From a checkpoint of a small transformer trained on Wikipedia.
Size: 12 heads of 64 (3 for keys and values), MLP 2048 GeGLU, vocabulary 32768, 133M parameters.
Architecture: rotary positions, normalized queries and keys, some layers without attention.
Training: a variant of Muon for these matrices, 1136M tokens, 9711 steps.
Each number is 500 + 40 x the weight over its row's rms, rounded and kept within 0 to 999. Layers, rows and columns count from 0. Numbers have three digits each. The size before them is the row's rms in percent of the matrix's.

# layer 6 MLP down, 768x2048, rms 0.134, rows 0-213, columns 384-447
100:465442520525483502547534572413508489462486491461423578566452566550465483510558455482481514509481435526488451460533531466482559512500630464441507496508439540509438572536484563561512457498474490
099:488446502437487549553483572492504460503486506577553484493538531471565546574520512492507475560508573512492550534474493521473513442520575514491509502539569547533580525557466467541485504488565577
102:459461475519485523534507471508458521532496450498535512500494522539447504480438503452539488493482547599451490454502515629565471571481494485530459562572604503516480510526536436568500480487448568
100:487503437544503468553499413517448566486538532531529473478461497512537474483500504586539476525446502514522521452568542539506500584535534519500490508559458475486509537477440497494435523499495523
096:442546527483497531490486535514520541492490544507451499509494479481445573475508464597558488537480508511453473556484490593553545520498456502534528448499451519504412445486603559457513465534521487
100:458453441488426531525535550507546440554472433464481496519487460575499503524589440489484538489468498506508528533478481447516499567544528425515436576557481510472542476488451497504521451455567487
099:483511481531546492523416518411505662549538529498504472479521536451473457497431574481570541506427422517446516484519526493504480469516479480475488532459521527484571465499434525517434398496498494
098:521571491514606473494515549576572520489521573523458541526525494485490534533484537495367535480546587517549458458526511437523538519491506541531477479537566483478448495458592473482521538447424528
102:502507525544521550431545442450495560504481455559518556484494421493544432485510448537541431480541487441361513506500487510488508463537503436473502464429446486538517545510576550475434527496537541
099:503459516507494467512560532496470500487525542494499480509532507475505585575485484486476515474502487447451521543538471511474470545508625511523398536485537470557587515622510476478578534531421514
103:492445514497428498479479402480459503454492562523470471501466462465534515452526482443470489410501579513526531494485481447543450435498465435474519508479517492489509500555567547442473466554556454
098:475584472570462446509503535476515467481515564487446438494511589481509529613531548472488474534454492451493467509481495520464489496503561471483547401501499529472595543471457562520511490468447522
100:522478497469494467544506550582488451543541403472436481482490486523555455449518480575560562526497471545461519469553447542548570436510490502466556466486462454514539539442528419541455513469501421
103:469492510475516533511480520464523540510405521501444472512487514471463497493455525554630518543504549573559474477500567427458473565488509591489527559528455518517463490447464439503521499468443511
097:501526426474527468552519460509444494511517477482516487502513499493513535421497472503507543476426583478496524465434463489520531497572500536475492446524481487486545537461523462534474519539614489
097:545450513558566478499483472451488514494453463422521549527549529541512544529499577549587517441528541504416499551502486522498468560501541536548526460507482561455435567502524442508459532504547475
101:536461488546514505513545534399492491518478453484445508473436434549472477494470513524453529525480400456487500459521476522511560490438517459511503549558450520451496489531477460511457444460495587
102:521404519542549475420540568537496576465505488471508480565536548486571532516520481560553491464459503527488480536460544508498566529464525537492523523511497555488471523509498474517496462484499501
105:465457488542526463547521575391514525567544562540551532424565513418494503495485489536507470487459511460533497530449516531480482498543472468449499459487446467573542510494458446529421482521513492
103:564551473514515541430514515512510483487516485487487490510477471432550450497457523504411491525536536455510466463538507515526484534494490467520475443474552521553509511499540439481479450455575551
101:525496485438503555547462491544487501554417563496456514479513575474482522521460529527485611535390543399453533526495522468466500508420552647491546474548492472479514504454552617538571506475483559
098:418441478575520522471455556554476485477527455465562584423522570561532506509445451484503514505475540488492508551411578498507458501504508418484461460527514492467557533514535510519503507495497476
102:515536457567557520604524432485520484519527548477519509536556501518513405546485494375543497556496522522535520483502509443451484552482475402416465504486459480537501540510509447506498443535504498
104:521537434519506562503504493457460545456479524524514530477436490542463492468545478557502533468527470474534495496506470517514526507552522420498505489473455466527529400571519440504553562453512476
097:515540463481533569497485463514517506502502481438562565474484495552532408480467580481471538512496525492479502468507497512508410495527551548479547483545531433527480482459503529474384513555490559
102:473487595487451492526459540487523451589565496512530495544561585508505598476534508484521473510488477547481501464545554542467489514533470507531476537426455537574468500499489497488457536452502490
096:516510450560508493490530537515416447501490602471576521506528550565457436525446463508563506469541465485566496530490522441537461491535517544508590521531546569535502538552468533469460544515514525
099:557512473531464539473563518480444498486503488544534492423495493477524518492540459495482510558546480520480474499466488419486499529579424535591563521508532458452498481444533523473532517552456482
100:522555493440501497458543542497447514474515499468488549466508429513493516501413496486463486481540480475476532517464525584567485551506428505483438468501519557460551477434519520530543491474541436
100:503535451496495469516536493477554546480506412498455405539493519555480512451464619456552460469469503516570505538495449441444506454459508424498534551490477502584478509475440491466492512493480509
104:438397527522450537541518484382564560487483571465508513477501559515522474463537504510512449514525440538547512562457485521527519468505496442464453486495486476539504500526523549537534428485539502
097:475493482537469518522468437501485437537532477513490502481531473484451486474558476532469564530514462524476492566500536513458563540502438517457531485487471499454491560546512420521492481461425550
101:432474518492441460490510528530435482527554508507465539480545546566460522599512527459437490476464447463512535485481475504524475545520529534527453491522495581550576526483490441473484522421479520
105:505507478471548517448432467524564505571520508473533472529505494555506454475487449576465499528487483492401443485487430566436530550532510549506500504474512390499512513489489535555466535502511486
101:503516470462458376482533518502498511488403512514477521544517506483499469535523468551489419512519504516501514524495493522426520538505554488575455467504474520536507474493448504521471443420477501
100:529477574517523530472479514463543522497472542606442554528515489440534493504514533478522471451534477515516520503517583501467549467428470510468472486470504403432545504498500485449414506534485531
099:425531493367553450579510515466475506587529511524451458550434583507538513567452495471502512469471525497525481491490525491526492445496455550511489471459541467464530493536439499544488503565531469
102:532452515473529480507528555563539514465554506481496504550501483496481552490470518575576451475546534438556531542464442458457512440499537505550541504540556506510542436529545565407574535498440496
099:449560527487510516482551470540548532510449452555537505524414477560521399485449512481523497487426496491466508538531516555563563467482504524449548470431459549486474599494505536469534461494433449
100:498470496525539524530498521563533484492432559521622509522490558477476496469483459500574513525494482531535501592468505570479499458502486510476524492464542541503503558550469419537447470505501493
098:475460505532481477529468514531492438519474554463415461526525503459504509533442421519507452538575454511496525446486488507510444546513507501547440535586597516455465465462429517467446533514408523
105:512530552539479555496564517486527540493470381550448435453500455516431561555469438543503606457510515524499500503543466536459604529528511448482532550468457463523487478433531457516490479518463451
102:542496523519502480468497479519466498514431463521525441538526400491530475461395513451439574575469484544514492511469533440545447512511441440418459518513442515544432496462483513487599521488557501
099:450444535462466444443527393442559543523427467535504498485522472546527499515520553470475561552480549544465464551522537506453430536497500475553505493495488544543533479494497559422510570543534572
101:470569486551523461527518497491497532464555458524531521437550556500504496506563494499542542523550554479537504532500482470434479498507485508494466534450548419513529505505412594556547435439519494
100:535433487537495557492500479501466512539491555518531554429514537461505511479446479519499508487460467553525481530477499450504543502588524430403546441502430494524512460494506433417525522462496494
099:465460505489514529568530484485465577517485499542462531440484560504494529520482489501529521535477499554552545516569454523480453532526529526546527402577483482473497507525451548497498518423468555
101:584522505543511480522526460488476426474533541492515478466548538468478515499473585464528471620486537458479476512502503500466573529535514464396532486574404426568477465512487507480523498520541507
102:551438491514578473473560507571545499505553487506549496494540559476522492542492495479540554531571524485550488449558481522501501509512494555494419427483498481503511473465475442521468590483490512
100:593528491523494532466462438549487507537563560523579459528473501501519468463519519498537415466520443542370462474503477497479541567478513445536487442462453474470450471497474475477464466464453544
098:530516440534507572556453571522534407462522511504511487515493489558493461485398464547539536589551536513498514511450468492480485540505617506459506502532519478448517484520457556524585499509546529
103:566456466533461490443552503584532581464464466518473511489595581487511479506480576478523521512487470528494501492427509522496510485506520462510494432489529525536511534514515467519459470552480452
098:568485427549444436495478495540499441561441518467457505510511538535481433470453453500466496571458502492514498486485491487497468475466480508548525539453533544467512572523464554533515554489571537
097:476486573514485419536484531528542493531509492495467499559506530521442560551547512496512439575502521510482538493527522550545537605511554501534433551554581471560529482478470453519529500460522426
103:492535518531512495505517458457483524532490526510459521456489538501424501507591469493518461565469471437517536506493565485433446582550541489451551542509550521485541425516580485474511501485484523
099:460512574529501515486499433554520556542508497478441484454504443529535519474517497491504489520467498411547557448493474482491470519529469460463498492446483538449514481521655551478455532544456557
097:483567476469472476504453514493506508500578430481529528547442479473476522469551557482523540561569493537495490492492464492467442598504500465566535481495543547511562407495520508500529479511580470
099:535496550494508461539522517537501506550539417504480457536499461503487484494522516485501510487491513496513500503526543544535443457461547463547534483469589466469478464481490460576483547512513517
099:513496552512536471555546494470542530506530513498508493487533527461550468484559525530533507429503469513537466480468532457467505465552506421495543509538518535484532488503439564570469487526553583
100:460482479618454494462522509496511471495493549422466547559515470516468473530468536473512520529544539483484426508490432439511501486503440471556454569483493491472478531516524567508444519509451492
100:458476499540469514501526446469496484545488496503527491454449563469475413488473508473523425473520498470473480627449488448493489556507501516535511476490500404449545553479501506401482567564592608
101:541497454544537503567537536542450503468574484475514471444517576518515554530493461461507481520568482492555492464483465572425468463452474559504496490529509544495564507542470464488570510501505544
098:498446486487467452445427525455463586543582483485413480440501472498456501489512473495490478543481462466508467508517534546518491426557606564490509467412469470436494493485487492538502483514425572
097:490527504510455549517495494547535416485491568479508541503488464557547520520452457463530500482469479505445458505500548529563520444531584496497469481456572514390470481507436486388565496531504462
100:501528507482474499478510603511475459462474482501453452455496456498449524546481529464481528465524561498530484503489437514536540492512527500452536423491509446509468574503532538410462479476466475
098:459420539507510508551594478485513549540447480491449549507539430417513489481459478387480473542535451511487478569520485502457495495463513499547469487437525506484477513560474522459510528513475549
106:464413501510409497523449540467539473499529528521555508567497509463489435534475525437530467416497529481544438489462544483486574499509548465444523503513507468454487540519510482481504503451479481
100:480528444405444556463505530502456566495544412541505486527430606492497514460495523468370380527419477507482553510531471480508445621576534468408487493457530451487491498519573602559544526502518527
103:518506482513520492466509499460567512528485487483488523458538530457473514423522534483562525517486506498488533567485501502516600445509495539523514550498493471490424529482496459519485515516526426
099:549485499519499598586569528514508479487489528530492461465430471523544442506506505526500493468557529540475522497479511491434508550537412513531542502534464494475525490482528511473469488550497529
100:445515495519458494498520519477557530538475546491488514510455501466499431561559516543556515478492491524533471478500465457476562507450525504445506484464487507517515525545513455429498500526527478
101:568539553503498481548516454468449501497544473480492515524504575467508431532518538583488509436530567443475560485500557490418479520515564510442510517521504516499502449509518503489524512513478529
102:514523467534576505523542537430550520535543503516518525439488509553504533559567493528478532527538476586492500559477596437517518530594479530513546585408441535506558467508497556481509494454474529
101:420484426481592503588492527497463533494531545459449459430490529567469557445526524477555466448456413537472459516501502508488488527510487536508475508470528536570441593516435428473472491532478557
100:501485498559579469442519478490508577414488532510524497473514444537484471496569486440516565523514468498447563478467478519450444463511561437416567607456452497593463454566527504522448493539517481
104:467524507461480480526558448526586490494443551490435501476539466536556543589492503488582514535483519467531490426588484508572517599435500569518591538388509565479524520452529408526532503547468499
101:544495467546579540475477499533580544534532452409480483489553498509445547473525493504508499481489483446479567476473482504494499419518509456515468512468547495485537532493518447390448560522484548
101:474449503462513544477451555526471508533487451515489543486462503483455596487506520476440533565482537441434443613463464490418446472484492572444521457476529484486535470462521506508499498558503452
101:478542517460526485497470514524487488466513529540569460527489502492469511488594513450514454510552511451501447520484518514514514447509550477515476485471490479487550496492533414468492492506491555
100:413550413551534450513463421459463459517465505497472451512540473493472562470452533475469529571565457480482554506489469487466513551545505524509501457478531507478472558510485562542505468577422482
098:461516547403544514512467502589434442471479506538482532508525565466544493463437489470538431472480472515523502479488527484523435516498560453524537546451423497490444498472458504411498506452531517
100:514530493509507551434518476490542555489509482485431499535497454435541470487542535505387512522529550517537530524490432450478524470485496544485523519501502458462463514518553409463484496591512453
101:477505432535518497473516579480533583505493486503458529479481426514478534439453532469459523546524541450447508444530471454473549595438492447507462586489433511459492505548542491477533458526437466
099:463499486481501538488510502526488431488487487452526599497505518523558464484526559533568440519551454504544460510499520420462539480497456523453536470494503536542492506520506473525520540557523551
103:475508499450554472579565497499540473480491495547500463502469517459504468554452466468547447550445498490540487540475525554469474540429497497509484570475426491540521486510508458473513441525459525
100:535514554493481551402517426399556499539544534525454512486420520450543506494497535542512457456479506436494505526474529541469529529587457523449508497512479530560543420521467449468479523510487526
103:511512516548488468535497563489486488449548483482538528498521408493421526555423492560492499506509486482479517547476498517579573487447550612495545460564505474487509492470493525485560467481527495
099:502503467577479466510501491436537455593493455509471448428471390503529440434506451525453523525521520543478475448524564571458520506447471395492478449538482491535492470566495446491501542470483528
096:526515480466467534446449498440480493469493446432469489550501466463512490558426541457512482474445487383523486547492568479446507509434442507483494491509537500523429562536522547505532531479482522
098:513497428503483520533423520544483537461567503444503606470484407488507524458473552544571470517456524496504450488539509520495435507504535477508483528430549555524511536557483479497437467474472484
101:472456495501531460496492591468471526440547544461559595467482525524509456521559471484512530503406515478527505447521471491579521533472483443491535493485500423460506534454445446477488499407524464
099:526527494536501529521478514565492522547459538511531421534496511510548452427490485567502473512456446486513500541492505541464491481416443533500463525508623534437430499456454514471518549487549466
100:479561529502504501512488527466571454420510492553478483425444464508498488529512490523437420460547510475444526483506525478457528504493540566504458499434506542481471466495533531535453506500551492
102:487572485472459460543549490532509452554458494557454461514466493488536497538527497531500498527540549444499535490502420493587563628450441452545491493496445545518491449567532492543571503510442537
101:416543538428487508467465475493587494462459516527487519584446458479496503487446551481472469547483478519482478415477474522505502474454464571577426470451442529443442547511500508482485555500518466
099:493539425491488528518465506516537553501445446470608499518538472468513498462527505475507453544456503438508509490462460469544469593508494548464520516456515504519496457486552496469550525456489512
097:507525526598487465540478450545607443529453531466537513530532542505484547505533584435531520470518510592535531469479516508487519515541550455552537567512492539583564578578514496568543488468523518
100:438489476504516442541527490587516522544502562483517448471441507509530569471464415440497504468548489502482497529461402534550525442559539484553458467452467525542509502500455531456622527535466516
103:574516505563486530477385481587536464526488459478506476529575445512532570509524503479398527539458516477515502376505518442547521414531516496532449423553509465541498501552514502476451489452517535
097:503489452588497557476483491517516476499493532483535459476466513522476459517464514515558555533484517513472458488502521445462374580532556499574540554474495480478536532514450563502460482498447514
098:487514530560506463546523462495488535523540469544461512512550430412487554578467479522535485562482475503525539481497499495469554536473520491550530464482537565510447479512579484496563535528382502
100:484562510470470485522462522490459486512563521485525456499573528532509554570523525419507439479526502598538525549450438484476537493523558540582538558556599432478466518602515508469557498441466531
098:439421459517455568454502477492451487484552442547482500573533542506513490550554430502444507549475524528468463475516559431478532494502459540378526469424516567481494570543590524465474424519521474
100:497509490474472518485477513512458553485556489498472501525456512470502410479519507553559474574553498466449449459468487595467472466498533483506437519503476490493501471537477503562555496467410448
102:509477498526442538498443418513478585513497480481501456480477471573555462522546461536553548558516490488449464558544563532572504488558508506526561533560543476389521461492472548400495547416489503
101:504476517545471527491562494504517549481438529549554454489532529532427531495528526468404497502519525524541509466488490470486466578553541528490508483523419503547475464503518443467495485532479574
099:523467525455472505518459490457455577553510516535532540472514432512446507486503546555488527591516528538502493471496503474508493454550527511524500426548488515537574497563540449483410524488499496
099:510542412549492539482453537480422496509502475468529564529492507521487450494553446519516540480479480538532496516501514606551484507523479473391499502502520458486515461498458560487553526551524542
101:489483536477508486486508481518539557502485450502489534506534464538409491533480556497518473438520580487496466487536548484542350483478394502494480516446487510478409452470548471445516472568483504
097:494558473510457493512562533438488499476517455525512582511576369481469462474484450471488489482410566454378514488512509438467510554462553468537575518512431415479458532511564577537529500450469465
097:462494486402525460545461546483519500478519463432514474473505404538460447455480556530489523447464476497508511415448553486511507515587512443468518515497521498512611475478436488485495502480493534
099:466486493525516435453562588542528525472507392493456453461532536529465537512516454511515516469523501437507499457483503438437594458447531533567536487521438514520525569460507463470505505527533510
104:536463501510493514573498442447533556540441539536504530528522528553524530490471557535426536445535502432539491462500524475474489574472464503516505453480600509539456496484557524507496509496519544
099:507510534512524514542549570522478499492527491449494488506427479491522469585503451553464541480586467487501543546523570429482443478504520446491616497485465439559564480470474531458481430571542497
103:501503514561442520437521548476528533575504474486448496505543472480450505499507411513468477485537550543516501416559526438498546498528488518503465489520385603562533514558556528499459585516455494
100:564562521537468471493514456510503531583544467551486522508495578486519526500530484507578526484503525476531443516513547522540481590433447538542513494547459497548511501452493509538560435459482492
101:509499543475507486488570508499529421514507517521423534532547444491556469509474510456405498549591597457529506494567545575461472511538451511533519427539519544506485569549516563498496450486517540
097:537460441440491504480507493503447534491504454498522453500523547487565532464478516481534487487502506536506498437558534461536473531469559450463493490488529538451448430578476504524466453479476455
099:540475448498524542473502574455518511435482520495479503532435434485455508482461478540499505457483493433526475496444487497450432607539481487561503539461513423517474467510476567519465559453542484
100:503461486532547443519452491483532488519504544537513434504447538495575507496463505475478414532583536502526449516423466584514516461443453466557443544413541389475472438479472597515497452508524535
102:498454425530495507494493579571559434491467566484553464547494581480523532485486478478519527500458518496502516481469490499526450527492499589528408480487523481571480508447453498527516507490438491
101:517495521449499444531552558493539443455479456493486482519486496493484522507525527398440520490506513485399459458485452540506527551508486498617474531496484496512499582548566447474533436554500526
100:548479498406554542472449495538530479559502532483473485523579519494530441509545591525533450457487505458517573479504521528435478479512554489502445545482531575502513576505534544477504537490463484
101:459491493465456502488538535484474437528524494543510510529578520462435509502574499474514535553448507471513530489525463450507530565512487505496570509535486486548576431455477450483479500498521489
105:498479536483490520459494511512509513462484492606542468484514460519497452465494483468476448564458515486521526489488462467430486433446484524462459429511512506550487489489501510511485497480510527
097:525460467485481527546439470531487471472534506504503581467496517438469540454513547622495392527524504526411519491519408488526526548486485524496469532506550593500541518499503498498529479513479450
101:508471473514481489548513573497494545487521497484401496525567567495552513543512463546523535493457507519446544481497494511518429527587516546571482468502506474489574522434503451582442496460532452
099:431516526492470543529416540500492489472485528466503484467432461541469495484527441551564476453448467460602536523496451488523576561543511465496492555508498493480536502458465421502506453523511451
100:553469455492517516399532470546535452501464523499511458503511465501497477519440565464480460511560529406488485459484500526495488455516557492520517505444420588531454505496490430569505555523544532
103:514513562534411529538453522473544566507491454527473458437546515472504487466481510457563528567484471516579487536540519475477536413515461448523537504481471495539534502483521486450499538504441483
106:613438458473462504406490521531574534512505478540489475463511491436509502518503503380435562548482434543497435488541540495483431562467508455572500452458484530418570448507512391461549489524569500
098:474468526445480458480503489507512408484530461549492476542487568468494461485535479519477431535544521599479435564517463489481534541496518462485465443454575509469488530473552498601464458540456498
095:538548558467482531476486493419467507585542461512499561402481448486525541541507557593504490521530502446499513457528570519543533511545440429492519499486487436504505526487569459478497549506557457
099:535434506522542416491490464467545477499549468440528487493460504475504604466515579555427453532475525469479488501487532520466513472567571483599506498508526483429547535552551539524527576515466566
097:413480442534489558520533524563518476577592507445523505539465434522470487518579478501526497487528487493549514560467525454539552614400502512466519497520469474468550505392526514498498511448470464
102:483510555576429475455566397517546506538546437527515474534471547571464509489512545454522524495407514476458530539512505490481566501494501458458562530446494530541462488487457481479504499550468491
103:472448540485525479527493532540503504518563482453525512507414580499535534548567551511502491438576578476560534532523532581472469560499498488612475519468463536485468539449506506500447505579530465
104:561527534494462475556477497491436556486530530498494497499489494455514486544512487565450480503514478535544561490496440501483541594447537507482454487524544482547503535490479422493515445498551489
102:517515526486555537584425531515427487472474512518441448492509444442490573603455522449513481532542460508550540518559473514536517530526511487403497492480495497479463594482502481462464444500463519
100:516467548438506473505505471581441512457509457505534538574467414451464539543526517490504503537492489438464488512448481447491495515555447495525478497546518457501543471462446564524517496452513493
100:446527476438490491461566513497543420521495451458476482461544457484395576488495522577522462524553502540548506474456441544495501525501603514522414491568573509478505488571512618498578488451479434
097:464440465520539483445478563474436512536579573502526429496524556433501468524472486437501482493471528526531469445498521487460482468506578513562570442516538470484562492511480521491528531559513534
100:429486482529454457458523617484426543474509564495464530488458581487469465535404496508512468494487525550429577530475496594480511443530547537529472508504564524511471553484514515520435456530489532
101:429507551514592476495520518521364506497467517533482575482495565536444511532523465501509551459489549504495542551486431503493534500581482496510537439605528526484479575458434455553482483494500467
104:513490538520548495503505489489553526415573543528488464459471559470457474498523486541503475565465476556459492538462523466495503536521515511457511517521559522505457515469493507510474501489454532
098:467535474555513514513496463447479555485501535472560536534488593516465522492535456530501528488474502443577515598535506515565549516541462393523526484521543411541479585511370419484473458518547515
098:464533519526530491522575530515503490491490449492534522544559529549491462485589460514495550532505490461516493577508451501461489534456457537480483514530483477524498541442534524530564458512522543
097:469562470437470497513527484504493501495497551497453531511478465433499452476493504496515432492531527489514381455511436456463554554573529460522487542521498448558480535460473541505484515550531511
105:591465502502440557555510504414563518463465520451522444527523451476585512471503412584504504492537495501464476568462529505458492492508507406520483570488550461475466459425555532535503549497555513
101:487499551507508423541555475495508420481523535503436503572461561480519490512578547448458488495487539519581462559510533504358513499480572480549502506492571431476518482549443513528471497494503478
101:559504546501574510478508549499476470474540503503501513496434482480458531462532441440515472480568540431477524487609523514513426457503570474536516453530481445490497515474509457539524523474494493
101:504566404489457478504485492477531473511408490512498428513518419455552425438474575420490512452521567546562518552513478486441565531424523572418513498459565453489515431488518482566523561538538523
100:472475461513485453519474420484474476475449480476468467520444558509493459488548474463481496454441494494461488491474449498512580503465397491507563502550556534616512455472509538467509552564540515
099:436515502488476477496515508546415478466505451523452479482461471452463453532473465484476512517551499462499482487447495510499556589564518545532442457408540481490536484512513503452483528484525488
096:517470486450493554549534523556519539534458520487499463510543467503465519487491525506504460471420511459477476459534492458519467439477550456509488444432537464470571458484514484551472542513600507
103:469458504522429499384468545510521492439467443487497454531448432516459512479535433537529484547582489457461505443534491572500395508535473553510547523536483524531496530492435539467494549497543495
101:512552547550492451428515527546588479394487492475512476500473512540499514423546546497494505439484451529515505479490503454488488432549515467557486495445543521517469528533469489493563491491506510
101:548557555468452463531527423547519481449510480479543499562489508477536367529548570593438476491472500521504522462510452498588520422492516556527483523486493514506527530446511512519528536462496512
098:495554506534520470510479515580464529558480557468491549440438476450534472535562488518460593474450543476547489538522471469487500457524548488590475529459470417455482555522498522483559487540496434
099:532620511551496490508493529553531589439436562515537514517508459495472565450530483500454525425544462490548472468454544515472487459477531504549487484501546496537518513537489521564487463578510449
098:532509469494462497462493503460556444533501441500542477500460568518506431499458499522525438471481487486454535477425497457484491501473554481524498494449458521562453505479490476624443521557524465
100:537494497573495516487501488519502494523486479513538466502435524489524577519442523542458520481487494461511493491511551439518503466482547587500567428461516484540527557468518477497467529503568511
100:472478440506546499451533572519451473500440410501605521529525441505501469524471535496536527424486515478457557514487528569511454548580461431519567520489525495453487497426474564456485490497490491
100:502504533474560371476476524520553455453500506514514542476484435546572559539509503456527554564455516522520586458471476565461456466471489470513488554484516481488484479537507526486485550524459532
101:500493469507496524515491542493535542500522477496564470555488506528456507529503410430544495488495474490489513484475486510483432503475507515518541572417384479588522530502537515475478459486494465
102:558465465438475539476511515412524501499572502461450473440474584504493543457427533446484476481511494455549559517512434490501565519515507497493477427513555435561529518554466492460532492478423506
101:459506484522458531506552539468539460522458491530505521499457517506444466487517460586547556448484475617420461516571452559522441498507501456595552528461548450565476494540566515468494511489577543
098:552484504510520593528458443532494443542515495601492605491511408498523557552511453503413475513492516504521453540513515447450534475438562529491538452527433530539518489527522558433462514491538496
100:552539491524437506450550488487518484494499498486531481465440540471544528517533536539455515526470511512469493486586480496478471482487528459521480470431511547511505509592547510467503529539490533
098:555499511543547521473536558487517509462488497457466456509479509476450525522507545486501550492474530549491470504543489470485531467476456545453516539544469506511540510460515533467510471574483480
099:578486460521457523507454519535504531465516447498462500542473496484462482461429526527502451532421526479486533556481439447432496585415430456556483377534466519517484421484439443498548478524527478
100:512541547538485541482483468556492510534429501479556414429499469523505498465437468412551515435528559567519547503544433538516519486529441509547483426566526428485456431496497518461432490477451420
099:508449483518500431535591533542618460571433460464489462537554523553476526512577442481474599545499541430502547522516459530524459476406516498470503464517502524497519519432519538473476594545486535
098:468488484545501540509524487557440496544531492528489574449549558533485550507507446512452569489487462541556474455466492515590494433486501519571429508493524470507488447522532507591523433482551539
099:532534508574460503493491474564456451518497503546449448429543517530515542430525488513541474524424460425472535493489474494496494494517466537522538537501554483519527474532598469467462568479526560
100:479475509522572487590442475507475481498547484533517533488510426420493448449489488450417578529458468496514429498525520530567518364507532530534491617414508458428487522434454495516534545447574442
097:528437482517559531505510521513453547510523484522497479465441513514454471474517468526483514482536511446436544516541511463498438458509533488475514490525480497544550497438514473513476465451561508
100:476533541521502469522485536448515545478556474553491514461503402465453494582448490497476469489428476590455490409490468503562452540583465469551550550497476475557518484510417532519514490476458571
106:471493532540566536483560499557564490512529452533492546481529601550458484567408482563446508454553458507564459450510578510488452488517541510457495504461494448520476469539476512528476472475554511
101:478522494523476525465532453442513538506474505557476542535479490541497488479546580499485502447430539532513580502490547560461529478519457477469554539476594458523488412493464515544577480536506484
103:535421560514456508503466461509439422522468455571426521459489516433506479417572461556515514459489396510427500459515510530470475560446574550539504472585511474518529464509474501478600506467523459
100:466497432449480473525506514442514528467466467444410421473522440471515567480485526497535542498567519499500473567463421533505433506455410427482499518551462504503489488460510474475446555498550575
102:496499489518465494543564522466499491553462582483501489521533507454426532502478501597547536477521441621404547507498508531464483454508463492482453498482590482517524455503501466543537528508430538
100:514471526448496503455506572524495434534534485499468567505485588518484552482549472467523484527575539515494538502514488518479494513507505487525527513479541490476554523474472537428416470465533488
097:573570548514482435499429539469478478502510507472494535521441556543497529512460435496497435510484478542467518511499500450501491493485436542453614535533535499472486527494568534543423530546485469
103:433464444457452447529411529402489495448471523486530575544513532433538482491466477457574437454568530511611500476489465478472458540463481495577497504478560564504479395497565510545462494489486465
102:492467499514520520427501534503526466482470510460562451494532523489551484589478483530553529495500512461488522520533508480464464461533440474496480457515492493474509486552581519466490507484564532
098:467474491485415532461480501487566534544443506442461510548500521411496535599482442464597501485568524497498492562508546512454503525492492505423458444442509517437602466488487459497494537449520529
097:490572506516464487536447508548528549469513455468545505492563492477478517568463508491546509531579476400497547476487495442486581531591517518496498497499506552527460488489590485534432501565547474
101:451527490456469501471480535475470531556572467478509433516491573476452482486491505527467487523521443494547580467575503475512520478458507515496508514552568530574448485429524566430436464556472489
101:427457513481436526513447508474468543494537503440451499492524528529453461504483471545541470512583452490553576511476536436532418487498425453568488477495614511532486501548518496472508481518441497
098:493520482507462473492525506507588523483527502430434518538516485492526503504471481492552462539532511520525577548485492475501492502487492512423519481519504528442443539401529561506539479527465460
100:490476523540488427498484531528468408468472546566503502497460530549491484482448454502515545544515479542448570537503523517502556520468462498567508496496499483519542532410531432449491457588484504
103:539480470441480524495563495534608514471517583517477478586522517558537474476472529491464489487519451437460547501490524481509432510494506500435525514507518519510527495493476440580512505495447536
101:545451515518568535476515542521516532484573456429526534518457551536588492509491513514590474578470515526527488525484524482491481438517524616521508475423571541438536473482487553509540587447457501
097:495550486389495500558501573448503492476424546494482476503506473514475512527562534554534564498450447480558526478454531510500530459540551551611534465560478497528524537489517460506542556440462497
098:444540501515512506473508531480521436471427555465474414573487519556515472582529500478462513494533488397526463500535480468525547449507517521536518464470479398511523567492533478422484534531489527
099:494435436455516466455447577496520504533533525518566487536494462474593484488450523508531499513523494563502519432512508535419432522506495551455474507557514408507524446518485477539487448468496487
102:497480475582491499544398488560452455565502474517477557460488525506521511485514477527494451440492455479563482513482444513470404508524497432485514519466481506553464451536533467447462547518473459
098:514532517479503592495462509566466468481413480493439551530422501522541433446473409437458494570532525423472579478551461527575520503479518538521551545560546535430421472527535449471501616513529511
096:569435492486507485535430474494560562464512529484495565514503430500485511513496516428464519508517472515495517527545440418483485551539523562555530550498518545504499501527463533511457513495478491
103:506504501537569592532470520506531516474510515460524511552452419479456409462553486485507474510518473515518539559429459422452449478495527521497448485474521456452539488509507471501511466518496489
099:504545486471464511534542455520506508517535444520494500461527526508506549535461501506525536509447459520554545527484503500485493524539482533494506483602444486493544467501518469491446470548585506
103:506443498533535497462411515483530519530612533503510507442443481424446473500510514484498514547502606457485462485530470475489514478520572569453502437532521507519459454477550464468538473495483473
101:555521457428543546449472504495491548514416547444501517503554535527563492417508472463499513459548528490432447460550478589514496536528475516555463501537541548496509580391595573459471467530564471
103:458501465520493465648497558473468547564515479511446507491435532412473531617472421516570468452441486479487544479477470501479534528516510463465518485463506472463525514560525443537501521466433532
098:480532478575508510448474565514534444542600497535516570479484625486485606533490443500401524543502488507470458488479569485525479521430505534432615480567546507523451494456454479442511526532479567
100:458528443469446461490516542532521504470483556481478533533337540510478447477506481516488488566502489520538476519552517509539480499425548487516566528484468532453506524534496549525534512481516518
101:477488468558524471579507538416440540472519553477511497506517566383447527524500504530469470472517507559493520498535517541555526489522528477539486486563441462473493439511495411594472464482488507
096:458461534457516457437465537498530475523554516503544484460490499560471482481463458573464509517424525457361486415493519537553463572501534464482416531478462545491503557604527460492543502487526503
099:538535489553498500468470577428501451507536479436552512500589460477560597449540486479463465499540507598490512490490496478551573395466527493497515533528524486480470530498544554521543471456524544
100:498525497426468503523481520543524522486470492517493493509474506506467514507514467524538575477468515575515533481501463538540473522493495471492543434506467575530501569498471428545508503492510497
099:488567462437499535467454518552492502478515459470443568515431545514589527510502495438506469440502534496524497505490527561515517457518441531509494462540578469464548496522471517507495514444527519
100:491446552575526491524528525474479544471498455550539542552490469506506428540545463494494508525495484580461494492480492542571505536542529536419529500516465445456489463495562515531484470556492482